Weights of a small transformer language model.
Size: 19 layers, width 128, 2 heads of 64, MLP 512 GELU, vocabulary 1208, 3.94M parameters.
Training: a variant of SOAP for these matrices, 109M tokens, 6641 steps.
Each number is 128 + 24 x the weight over its row's rms, rounded and kept within 0 to 255. Layers, rows and columns count from 0. Numbers have three digits each. The size before them is the row's rms in percent of the matrix's.

# layer 3 MLP down, 128x512, rms 0.22, rows 51-127, columns 320-383
101:143147144112096149168149118124149144123153148122122114114150135104150110154125091127142101086078126107104171112120123143131142130142112173194164174075149162125132100122101129116151139142147140
096:141111110102148139132162085137074151125138137123098136128133127107080122122117101153106079127127165114123124128115126175144130134142119162140133114140164078094160112115115107139110108155099107
101:167128107128179142145151116120123135160154163114147081169090154110101113074197094133122128155128094099178140229138144136121092121131111145172137133140121094153148122109133128134126098133134152
099:173150116170117134143152113122084115112122136123141153112123146104109159153125193096133115120163124131097167102116135122107147087111167071126145135162127124094102140138120102140068142121162083
100:149152147123117118186102089141136127204136148106113145150135125123131106143113150135143129163075103104137066157156116124116169164106124148113136134115130125124128169091137141118126081133171147
100:129134109107112159132122123140149162135144131155101115131127168103173132135125141089110141103076082093114063110117120100083084111145086167145082139099139103124126135110077136181104159139162138
105:140105179140140158103127137146129138104149144143158083119123120157122111161140098081103124128091152155136174137174131137207127155115128127135156118102143099112120157098144176111135110123118117
099:141092113089164130143132144126159121138153138112154123136127105122119124139105118142130098113122107148156163110208100097133112109114106118098164111075130120171132117129122139125132122116118155
094:160113115134131127073132182140102100135159154097125095112091097127125121127114109130157123126162136091118146115112140137098129130145094141117158142068125142110113145145133139163143140152193131
099:114099143100154133144145132132105143117153116171103146125140097165125119134111119121135147130131146136123126098159149122121152134105179114101142098120113171121109140127138124095092114123158156
100:148127130141096147054132133137124120131149107135168121139132156145103129119125078139121124106103125149152142107150130141139096138140120119155131090122116110077062164134120150114141170072151164
100:161096097092124080120154170109090119152094170089154126154114143129133108112107129123146121143117143142156125172173159092136116134109142117127160156093143117132147148172146114093123120133107142
099:112140140122123143163165134146138087075115164151089139132138131111126128122131095107145129101130156113136136168126087143142158149104165106118183155153106129097110085156143149173104148102134107
099:107158163106131110124122104154104139125166131099104105084143101098131094165119119122143142127156131139101118118150101155148131138142062150139166148118104124105123121123123103119125117130118122
098:144124125118130108100099156161114167164151086134168102076093098085120143139116134124130182070134134117161178140126110150108121130105184152120131124142162151121105143121156132108142149117133078
098:151133108158103114128104086114139147151123142142151164132124129156166092137145152123153114145150119130162130095120137118129135166101139138068134113148161114160146078119136144171156182186148115
098:142104138153128144165157150134118103126153135117104133154146140122125115130154156144136122093131080172119154076143131107121159175105145106121117107114117152127135124169069185139165090171128109
101:149082141102140105093107168167122114121153142078155116143137161095128143125134120106118103150156092142148169149123160100110160096102110102114138092168115145083104124112125130142161115097142112
099:152164112121075142143092120124118149116112105127113083130114131114092160121137122105111139137116118177129108072137133177114134090118123098130132154152125100166132135118117155097105110121162130
098:134177182123128124087167118142132141140176157170149146169092158129123117146137100129125110141118087070171081140100168142114122119125115131117108090103082115110141139128140150122139137150116120
109:084103159105162126124096137164104168100189118109142133170096143137110131125119125115132106122131166125138102124166105091164174108124128111145148115127109115159119092098098157122128133142161168
097:132126099127100143122136103101104119128148141143129087139126125106165136135102123079125127162160148154151143110139099174143101164097090098100110136124117166150130139109115132129107092131116182
103:094119162097138116115108151121158141108133154121099115126132106139111123115147132098138110153117106125167134151157127136075109185105120110139115167118150121119125104138130114115144140146128129
103:138140139111158103114095093124110074157140143122117164166096125095093123131121130112154080144101154127150157119083105169129081168123104102083155114119104147116135166158114138122131124118118120
097:140172152116104116119109127137147146134120180080126192098128200154094110145141113071085144126153114115121128109128147151132131130140114176136131108144107159155077145131136157097129116109120120
101:107143127125136099125122105120155133140079139118079119099154139105127140104135128131123116135095148077110103135091100138141154094117081119140129154123125137168092126119117167124130125117112132
106:122090115130128113120109123123139111091099121119119140154174099151109122164136116135122137118171151129084109095129158144150121120108126113094155139105102176106119124130138143096155126126140090
102:137118136135139131166103117124150135143099135119175110144137109120125115141132172102147114109130088120124127080113159141132149163108163104184140127124124134145134098159123118126144104153122138
097:116114146171108155131116170152176119106058126136096111111068127171132104098134124074128122117149162168136148083174123098124157112129115121117124142117163147105059147084093148103124126147116124
098:122090152179102100141110114147130114089095156118120129125166121141104121137106118127124108106132155154152122118099133087110138082139117111128137123093120128151103176130111132104077093128130127
094:139130121140126131121155118174110122164157134143147156098160117100068126106147152187082123158167147116089136129104086140139178130110163145127189140115151103114103121121155138104132141083129155
104:134071113136157127117112149141152120094058109110118157117107132108120148126131076136079146117068094135166130143089119140119136094095085093137139149119102135143159087127118096122134128097141117
103:112089145121144123145122120100122155135131190137107100141125139136129128150105122125162128192139129095166126149149096185136111160160147137105136115138123145132117123123167148158148126148195115
099:135084173096113123107121107143146094125176138101137139087113138117160109146134100137102124133105166090135075131141129130114176121133162096134143122136135096128077143145122132131112140122123135
105:166082172105167111129077103162139147133152141079077171123120098169130120129134139139124098155187100139105105125161126111144126125120128108128110138118144141130116123197098129093106101172151114
094:134156093146183109119081112107132146161088146160105140101177123141144133135135104143110140132143120109128110118106162132128107136173117113157110103119108116169122135163133119125120133090082108
095:182107141145167100114145121139106109126159126146128115098126132114102106127128137113151144127082101137168117084154113098122149130123146181116143148121132077181136133151145105121160125104140099
107:143123100130112110143130126133142155139121096147131115105127107113081136154112146145178117121114143143088150120118143117101099164152116105142113112152105183164139085129103106123105154150130169
104:119129098086159145159143137098138090126123127108119124146142097124106106112101096134134113139119095153142125164118135104079102151143127134162142073168096135132062119125107137079049125115096156
094:144099144092153109140146143126119120101083102142147144100148055121093124147142150171137135101118120093100148109093157107107114095155118098095132153092123115094119091139090113140117107132094101
092:114142129106171147131115163164152127106118145122146130119119148148124111129126069055131154120100174142112162132155094143137154123154135160138106120107139169119122112145113140099135139084132084
102:179133153127105117102190168138092112122141113092119130102137123148166151134157086128127140113142093144142174118114147130114131146107101171121082139118102126190119126123105121117152087115112125
108:128129155118103137134167131128114137117221147111146155078132130102172075096126110135096118140094099156227155180167152129151122129129128135129158160129129087134095166105180097130109123119137095
094:077130107089093189117111145105089128187106156120110150142129131120103139174133120160112093100113085137158155131070088143119135121125133120128131137161098146161123107108108168132117165087142129
103:121152149083121142105110098129142134128122108107144079088092098093150114150124117170165118121115113087090141121114147146110162173095136125099152129150102120131150132163134122132097138122101143
103:109145149146107138123155103141092166146140164087122120141135116126158133147121089123110160099152122103152126094140175160121138107166147129121072138122133084145159097138128133067120105151181120
097:162108145132154128132139151113135095138147117126126131103169108101070140149099124133130114116177126141096167104131141109093146130118130107145132152158148083139106119116159140136118116163095168
098:143133137134117108043146140131162134123113135177140093118141145151144128097172108128142154101131113195143111127121146170094130137156142162127082150143107106102135121074109087159120083125107103
100:142129128106151148128119111163145116126106111112127146156151090097145110083136125152128126139110127130123168129171099088172165067140158118153159124109135100134136100134123106136162158174121101
100:072085151099135131080121072143140139134102165088140061122136142134143139123149139115160147148106103161104114100083105114173138151126131134115133076163095106138103138134114110155149147153121144
093:134115141100137116143120111138097133131086146063149131142142153098093103115093143127132074148129136096127151125110125109105151114117151146097162122149144146131084124122160164119152101121127143
101:092132102108122144101124141131134130195141084106146158114122098119114127125118143163114154083098118126140089147095145136112108144087053103071103118100116119137124151125101139151146144105129078
101:119087124058120133070155155123149104153085122155130106128131112129132151117140086093088098139158094134133127124113102119110081075126106107139121127146116142109151115133104106110148156143158137
107:136088124157146106157139095120146087144129125076105148128177091110133110148155138134108111134141096143096112086135086093124117157109061109098108150124155135153127137102116126120106159111141122
096:080181138162160154128131103116126118121134106102154108126137129118123097128151151125116113088196189174157199139143125165152162142115113103095176147092074094135100100098108113107087136106135096
096:087157123171140113129152125116123121128130148124114087116154147110137134171173125139095118149120122153137072157107144152074134150149085088121125098129119154102117135109164127152135122127130123
098:108125113157102126085103085105149116142138154135149112134109111068117128182124118111116172149069161110132121086131150140105133140110108129146116137151121095163134160087143117109131120147135159
100:074110145107165153140127122142144123133117148135183102125126095083153101152157187153155121157160125135113166110116146152130149129132105135130142076144118160120117116145082129113099127126157121
099:096093129164114106164156097107113124120106129131160159119211111107179120161112112119144096102175103120161121157122155169155108099183121128142115123095107145153073122128114135142146127117118115
095:094139096154156144092136110125135102149151097096108147125124169162083128159104131172097139114154115119152119079108152167091122101102122147174117122108104138122160119137129151136109172124157121
094:124144122116144134147149139163102121117172137138123122172142152154126127067161120142131151118137134075130104109108104148126135111140162159153092143098128116120131094117102139122124141113118139
100:125154152155148132109122110166139107165153102127172078131099100099130135084153152125131140097094111142171154122163129101150121104143142138114104114125109120121137094143138136159135144090116159
105:142185068151133136152116135132130142127202106114123139117107113157148148144135127124127127093102147089139102133106106132107113134107128141083137163125118156104130143132111068147112137124100093
106:096133143137128103125101127106123134150128124119109131149097145130112117161107129115139083135135120120150060127126105137085107167101128146124155162103109137100112118126173129137124146124117153
094:156115113126178103113118130138145118119129073135126099122159157143137120109115151104118107130077132140126187113121075145127136076160146133132168122129135143124175111136125114150173121111120140
095:123129109115113131148155138126156138149086146143124142083143114114135167098161141179117116115151175119127137127085151136145151130138124128094183152144150116170101133145066171152114151091145121
103:131113102148143102163116096094157140136135115128090137175099153152144163109147093101136084145130114109102129131095128149093160109114058105113115128131097132127138108086110128112100107101170168
095:138133125143098116139123127123146121172142108104137095135077150143133108136158098104116132154142109140101150113153132161125137124122131088123100134153163093104158150126150139134152148163113138
102:131140128119115146136124163127164151131144099133118092145133179104170138113171131176147144115112119146128138126139151139101168142134120137109129145137129110162129103110127139137156152137133115
103:126131133123137152149107123173087163149104133121178142169138110142124130138174155173144124131084128088112104164153160182133085102176144096097131127106101144078134140087142107156128120104135112
097:118135103126160149173118153105110121093127144112117126116123128150109129151109174141087092168153120129126146130110127131129118134112144114150147144120136111138149087175153142156156145122101131
096:116143109151139127210138123097171110152120114122140178104140118083156140115111112135116072061156139144128136106100135092138150150124142144107143137162137091135118132132172137120146163139124112
096:107154151143145110108099170118156113103103120072126099095157148151127152157141129099139141111128102121171114131130148104182144166124144098133143179129147122116128123078108124091174168092109145
103:155107145118121118117124183162163121149069122142153159150164103131123158156105153153111204102113158116104138149136140132160125153135139135146117123168124131106113145119123122143154132135135130
099:140129175124157093104179152150075123148155112117140142157099135069174123133116139108128106128143150142167143125181104107122155148137123094110182073104149103114088133129081131106140120100136112
098:125151121110153190111117147119119113130165140143106136128162127121130111120140118121123146106113117148120108092143125136095113105113130121148147185132171099119077130140113115104122119133120100
105:096156127128109169168141102153115145155156168133113150147097133130109105110100134147088103136100162123176103079141123107113144148108172173138146133143139148145099140113123111097132097142111109